config.toml
num_hidden_layers = 14
hidden_size = 192
num_attention_heads = 3
num_key_value_heads = 3
head_dim = 64
intermediate_size = 768
vocab_size = 898
hidden_act = "tanh_gelu"
norm = "layernorm"
norm_place = "pre"
norm_eps = 1e-05
positions = "learned"
qk_norm = false
attn_scale = 0.125
bias = "all"
tie_word_embeddings = true
parallel_block = false
init = "normal"
init_std_qkv = 0.0509
init_std_o = 0.00961
init_std_up = 0.0509
init_std_down = 0.00481
optimizer = "soap_variant"
learning_rate = 0.00808
lr_mult_o = 1.11
beta1 = 0.95
beta2 = 0.95
lr_head = 0.00798
max_grad_norm = 0.5
warmup_steps = 200
schedule = "wsd"
decay_fraction = 0.824
decay_shape = "pow"
final_lr_fraction = 0.02
batch_tokens = 65536
max_seq_len = 512
doc_mask = true
train_tokens = 275900000
max_steps = 4210
dataset = "wikipedia_en"
Each number is 128 + 32 x the weight over its row's rms, rounded and kept within 0 to 255. Layers, rows and columns count from 0. The size above them is the row's rms in percent of the matrix's.

# layer 9 MLP up, 768x192, rms 0.292, rows 372-388, columns 0-95
size [102 100 100  89 106 114 111  96  97  91  95  94 101 105 107  98 112]
[[155 175 156 170 144 109 112 138 104 135  79  96 123 109 160 165 182 123 138  66 143 133 155 170 110 106 117 141 157 123 107 137 147 113 112 104 189  70 120  90 115  97 107 145 160 111 124  49 101 147  86 186 134 172 142 109  98 114 151 136 107 143 113  97 127 142 129 117  86 131 164 145 106 176 115 100 130 163  78 171 169 116 185 124  89 156 188 194 159 102 178  94  65 174 138 125]
 [107 128  92 136 147 127 107 146 129 118 138 120 118 124 179 156 103 125 148 178 102  89 162 198 160 119 110 138 154 137 115 110 105 190 152 165 150  90 142  90 161 102  93 120 116 185 126  88 181 123 144 178  82 182 152 132 156 191 135 187 149 101  90 146  99 115  89 128  61 123 121 168 129 113  89 160 129 114 116 140 124 123 143 168  85 116 148  76 111 129 102  95 116  95 139 120]
 [112 184 128 150 128  98 139 139  54 139 157 119  97  92 113 160 111 112  98  97 131 125 126 110 173 154 182 126 135  96 191  91 200 152 152 162  77 141 170 108 107 122 165 126 133 194 131  96 116 149 106 150  82  99 192 153 174  99 133 130 123 165 130 127 139 177  94 107  70 106 124 118 133  67 140 147 115 134 105 135  88 181 150  78 105  88 204  56  67 138 125 155 111  93 107 147]
 [130 131 157 120 147 126 114 160  99 148 213 173 107 195 117 135 105 154  98 173 116 155  65 117 117 162  93  82 160  88  49 163 128 114 160 107 153 105 129  97 130  83 159  98 116 167 141 147 145 145 149 156 108  82 149 152 135 134  44 139 130  93 152  88 154  62 135 127 134 150 105 126 176 109 125 142  98  93 184  89  76 110 120 116 131 117 107 105 137 115 164 122  78 150 161 117]
 [104  92 139 131 137 122 138 159 115 235 120 131 130 133 139 139 228 167 132 141 137 127 168 171 160 101 101 114  61 144 115 152 158 137 171 127  82 141 102 106 141  76  37  98 148  60 128 148 123  82 134 176 145  65 125 101 139 136 116 123 150  60  99 124 109  88 151 139 175 155 118 140  75 116 154 167 123 193 101 155  88  91 104 161 160 136  62 130 175 174 151 131 151 182 130  90]
 [153 188 147 155 168 180 142  99  93 160 164 101 160 161  95 188 153 170  86 152 100 180 117 106  97 133 148 118 160 148  91 168 131 118 156 136 135 123 139 109 106  65  85 116 101 107 204  90 154 102  96 180 104 105 150  84  84 123 134 159 119 172 144 158 159 122 121 154 135 115  80  66  98  44 136 203 115 134 104 136  54 119 146 120 116  66 111 102 117 137 183  71 169 141 174 135]
 [158  79  39 177 101 166 195 106 168 114  79 103 174 122 121 161  93  96 104 105 111 151 130 134 191 106 180  94 138 193 129 135  89 138 146 152  99  96 143  61 102 134  92 114 150 153  98  84 156 114 146 125 134 162 137 186 174  94 132 106 152 158 168 137 141 121 100 179 150 146  74 145 182 124 162  55  89  76 125 141 142 118 145 125 153 165  97 150 101 158  80  74 118 149  92 120]
 [150  81  94  81 188  80  55 127 133  93 101 156 101 142 137 165 122 119 121 102 123 200 101 160 113 159 127 145 105  76 104 116 111 125  95 178 139 114 153 131 103 138 147 130  98 154 137  57  97 172 111 110  78 167 128 144 171 131 175 108 145 156 134  99 130 156 145 102 109  97 117 142 167 182 101 177 103 161 180 143 139 139 129 120 120 146 157 145 119 156 152 138 126 110 121 125]
 [131 138 118 104 143 128 176 155 136 117 137 170 122  73  94 165  86  99 115  74 129 176 155 101  76 123 159 165 103 134  88 153 132 116  64 129 100 161 134 114 128  79 113 171 154 155 139  89 117 110 150 128 114  86 120 109 104 137  85 107  96 116 194 135  80 194 178 156 130 140  84 132 119 145 125  87 112 112  60 155 111 125  82 150 131 156 164 140 166 107  92  38 169 151 204  79]
 [ 96 127 157  94 127 148 115 156 162  84  86 106 108  99 166 123 109 131 120 116  98 117 137  61  96 108 147  79 136  98 161 136 129 147  98  81 172 107 111 175 123 132 118 104 174 114 136 131 185 188 151 184  82  88 138 196 176 118 138 123 163 101 142 143  67 106 154 175 140 145 172 139 138 121 170  93 148 133 134  98 148  79 113 128 110 126 122  88 138 108 148 128 112 201  85 144]
 [129  87 114 182 119 124 153 124 109  98 137  98  86 172 105 122 114 155 176  92 124 109  75  95 158 132 154  94 150 144 135 120 135 104  92  80 158 132 104 121 110 144 118  72 117 208  95 101 158 202 145  91 123 151 177 120  62 132 128  82 154 102 100 143  70 128 124 150 134 112 126  66 129 150 169 161 178 174 130 187 119 152 106 122 141 159 111 158  86 126  98 143 155 148 199 130]
 [143 111 119 166  33  72 125  99 141  35 112 114 111 142 152  68 177 106 196 105 121 135 169 134 112 123 113 175 122 166  93 118  87 123 137 138  73 100 137 102 189  99  89 107 166 100 132 210 150 100 145  88 118 138 146  97 145 127 142 142 116 124 168 147 152 155 104 174 160 151  74 162 117 157 113 165 145 138 142 140 189 110 122 148 124 125 174 195 128 110 129 159 132  85 143  91]
 [135 139 110 146 120  72 138  89 174 169 103 151 113 164 122 141 140 106 164 155 101 153  81 115 121 134 166 179 128 142 110 154 114 136 152 137 137 113 100 194 144 140 119 117  82 147 137 151 153 101 175 102 149 139 169 210 136  82 108  95 120 183 153 160 164 102  67  74  86 103 117 160 127 154  97 176 176 178 231  95  99  99 106 144 132  76  33 149 122 136 125  91 115 164 158 118]
 [ 57 108 127 143 135  88 156 165 139 120  80 165 163  95 111 134 122 147  64  85 122 211 100 104 149 153 125  97  84 156 165 147 139 197 126 172 181 174 106 145 124 150  95  50 116  76 155 176 123 144 123  81 165 148 154 167 152 137 174 162 113 161 130 151 133 173 138 137 151 117 201 123  72 129 154 127 140  96 102 146 134 151 109 105 105 142 119 156 137  54 120 126  96 129  93 148]
 [105 109 168 100 130 148 169 100 128 130 104 143 136 168 190 151 109  95 117 117  82 135  87 107 118 132  85 165 110 120 130 121 143 160 149 134 171 100 149  73 120 109  91 206 155 155  70 157  47 112  79 168 144 149 168 125 133 139 119 124  73 117 169 150 137 159  96 114 147 110  62  99 126 134 101 171 100 126 189 127 125 120 100 140 125 163 137 185 131 159 166 131 153  97  89 118]
 [120  80 106 189 112 169 158 166 122  78 123 129 159  85 160 133 160 119 112 127 144 145 119  93 175 156 158 124 164 118 137  97 156  84 172 115 148 185 174 133 108 105  95 114 160 114 107  97 164 106 128 142 136 159  78 178  93 132 138 122 119 135 137 108  79 153 107 104 115 215 127 159  49 120 167  81 105 141 124 141 166 136 138  81 169 181  73 118 126 107 163 130 101  60  98  99]
 [184  89 166 111  54 186 141 104 148 134 135 173 137 134 154 122  99 115 135  36  75 125 106  83 162 120 109 101 141 169  97 121 114 182 138 161 103 199 178  79 136 134 173 161  66 130 126 105 119 141 155 141 176  95 133  99 188 100 212 110  80 138 151 158 111 151 139 115 116 119 124  97  90 118 135 112 141 126 157 167 181 125 125 138 132 139 108 152 170 120 162 163  92 176 144  80]]
# layer 9 MLP down (transposed), 768x192, rms 0.299, rows 372-387, columns 0-95
size [ 92 106  98 102  97 114 114  93 102  88  94  95 107 104 104 103]
[[ 72 130 156  88  62 193 136 128 107  85 134 170 147 137 134 109  89 144 149 166  88  81 162 165 168 143 144 104 124 178 113 122 178 172 154 104  77 173 139 163 145  81 161 157 131 183 114 115 149 155 155 122 125  94 144 171 105 109 109 122 140 165 109 141  73 101 142 163 173 130 152 134 105 101 169 192 135 151  76 129 148 171 132 121 117 157 115 110 104  84 167 150 132 157 147 128]
 [104 201 101 158 155  88 131 130 107  67  90 106 190  65 192 153 155 124 121 107 151 133  82 164  96 136  99 146 137 152 110 177 148 133 112 128 143 107  96  92 100 145 166 115 138 111 131  67  96 113 175 107 118 152 179 144 105  98 170 100 114 119 188 143 101 152 135 217 137 116 164  85 156 175  90 132  97 134 159 168  89  72 162 183 153 155 126 161 135  92 113 142 130 144 115 100]
 [185 141  87 136 133 130 126 164 177 124  92  92  79 162 114 137 122 163 211  92 111 154 132 117 152 164 145 189 158 173  55  59 115 117 131 131  97 125  74 135 180 100 157 174 169 132 161 130 113 154 102 143 121 114 110  93  84 124  61 135 170  62  31 123 101 159 115 143 166 148  98 172 110 132  97 163 130 125 135 125  81  63 125 110 157  55 109  96 124 114 101  98 126 133 122 144]
 [137 120 166  90 119 149 134 132 119  72 168 124 132 155 195 123  79 151 106 167 125 133  77 137 177  88 134 121 107 157 128 159 135 148  72 121  88  50 177 155 149 155 175 133 120 131  91 112 135 145 122 101 107 147 132 156  93 174  79 129  95 144 152  95 127 133 105 186  95 107 104  88 106  47  97  88 107 122  90 187 103 119 118  77 143 124 104 111  96 159 131 148 110 190 149 143]
 [119 162 130 128 153 107 122  90 122  62 140 101 111  85 151 122 152  61 153 129 130  63  95  91  83 172  94 150 112 148 168 122  93  84  65 201 128 134 131 175 106 128 142 100  96 204 127 127 152 132 113 145  80 140 161 186  97 136 135 188 183 134 130 129 124 164 197 105 131 105 189 145 148 166 117 121  81 135  66  99  98  92 141 101 184 150 135 123 157  84  88 136  80 106 148 150]
 [133 175 100  72 111 150  69 129  65 143 163 149 167 155 127 138 189 104  96 172 105 156 137 143 134 141 157 192 154 152 126 172 140 147 121 153 163 172  97 173 139 131 130  99 146 113 118 141  84  58 125  84 129 147  92 179 125 140 144 148 168  74 144 141 121 141 136  70 129  94 125 113  65 122  56 196 106  99 119 142  98 104 127 134 101  97  95  84 146 112 206  66 126 177  42 105]
 [113 109 150 122 122 150  78 149 122 115  99 103 167 100  88 120 162 128 186 127 112 137 178 149 185 182 153 117  91 171 101  81  61 103 122 136 136  94 109  89 125 106 173 172 134 134 130 155 117 166 161 130 109 125 147 148  91 147 163 134  95  94 146 150 136 171  94  94  88 162 113 119 136 207  85 110  69 128 117 101 144 175  97 157  85 146 105 102  86 145  99 106 104 131 116 137]
 [ 76  88  89 113 125 107  97  74 113 154 141 144 114 100 118 169 162 103 151 202  55 159 139 182 139 152 155  93 149 131 114 113 115 127 142 115 153 126 104 162 113 130 113   6 104 120 140  85 150 129  86  93 125  92 124 150 118  83 104 167 116 157 122 147 162 151 149 152 146  86  88 146 123 156 128 154 113 155 148 147  84  81  96 115 165 180 201 104 125 175 165  66 141 111 132 128]
 [185 102 131  84 103  97 122 175 168 128 131 168 166 114 129 149  82 150 123 121 113 142  65 146 104 205 155 222 122 111 158 164 142 130  91  75 151 172 169 113 140  98 170 112 141  88 107  81 129 131 116 156 162  67 126 161 151 154  76 177 111 123 163 118  85  90 148  93 161 153 107 106 111 116  89 145 171 121  91 153 133 110 175 112 101 113 168 201 140 189 143 146  80 127  83 144]
 [135 158 131 155 156 116 111 132 101 147 160 133 141 188 129 170 133 150 126 125  91 131 186 150 156  99 162 134 114 130  76  85  83 170 108 171  54 209 162  57 113 115 135 164 112 111  87  97  75 123 179 133 105 117 145 125 175  98 162 136 155 139  99  57 143 148 111 149  80 153  39 125  97 130  76 145 151 112 121 131 109 158 109  92  96  84 126 129  95 197 145 136  88 131 124 139]
 [116  73 116 112  93 130 118 128 106 184 135 139 187 107 175  92  77 135 145 170 145 104  95 138 185 116 120 153  77 129 112 161  78 191  89 117 150 195 120 124 116 115 146 154 117 146 180 138 120 131 165 110  79 113  86 129 127 147 101 116 171 116 132 142 118 113 187  90 102 138  79 133 115 126 155 127 114 109  97 160 118  58 126  79 125 140 125 103 152 131 136 111 198  85 144 163]
 [206 129 139 104 204 135 117 123 132 132 137 118 133 110 122 161 128 147 179 122 117 132 155 171 141 152  91 157 123 131 105 133 196 129 166 100  90 136 187 139  96  86 188 123 158  76 124 134 125 150 141  76 116 149 136 150 146 116 150 104 150 183 112 106 192  65 126  56 126 125  99 189 125  90 162 144 114 158  85 100 140 108  76 202 134 130 100 104 111 139 144  99 103 160 111 143]
 [177 212 121 128 120 122 109 123 171  95 139 140  98 174 124 146 106 175 103  98 133 131 184 131 131 161 166 155  92 171 135  34  93  93 125  80 142 138  89 134 107 126 110 141 182 108 106 147 170 171 144 148 104 133 163  97 153 147 129 142 101 112 144 161 114 147 115 178 108 173  89 113  84 110  77  79 198 142 116 135 152 171 151 136 120 186 147 140 128 197 127 118 188 160  84 119]
 [117 117 102 106  85  85 152 142 158 141 116  96 119 170 105 189 101 160 154  72 111 118 136 141  89 146  96  88 151 149 175 209 122 148 161 147 169 165 112 103 138 175 162 168  91 118 139 209 139 121 123 120 158 159 163 167 137 140 124  73 176 161 148 164 123  66 142 148 170 135 178  98 143 117 135 141 136 162 174 149  61 160 128  96 145 123 117 142 105  80 121  81 145 107  74 142]
 [154 159 134 169  73 108 107  99  74  90 121  85  54 106 151 138 119 114  87 130 138 128 139  99  71 140 179 139 143 153 136 164 122 104 129 201 116 122 127 143  62  52 151 163 107 132 192 174 147 103 144 168 130 135 121  92 161  91  75  91 108 100  68 161  86 177 112 128 117 132 142  88 152 138 122 129 117 111  90 139 160 125 140 136 130 160 132 160 109  98 125 175 102 142 182 143]
 [124  68 130 111 189 140 134 115 121 136 175 182 172 162  91 104 158  58 118 170 140 152 139  98  93 142  81 128  67  95 139 163 160  89 143 121 210  93 150  84 147 151 145 154 137 148 155 116 125 134 134  78 117 110 168 124 136  95 129 146  84 140  82 158 135 123 143 118 115 110 151 125  66 153 114 180 115 122 124 149  70 103 130  86 137 127 149 188 102 143 109 147 162 163 120  63]]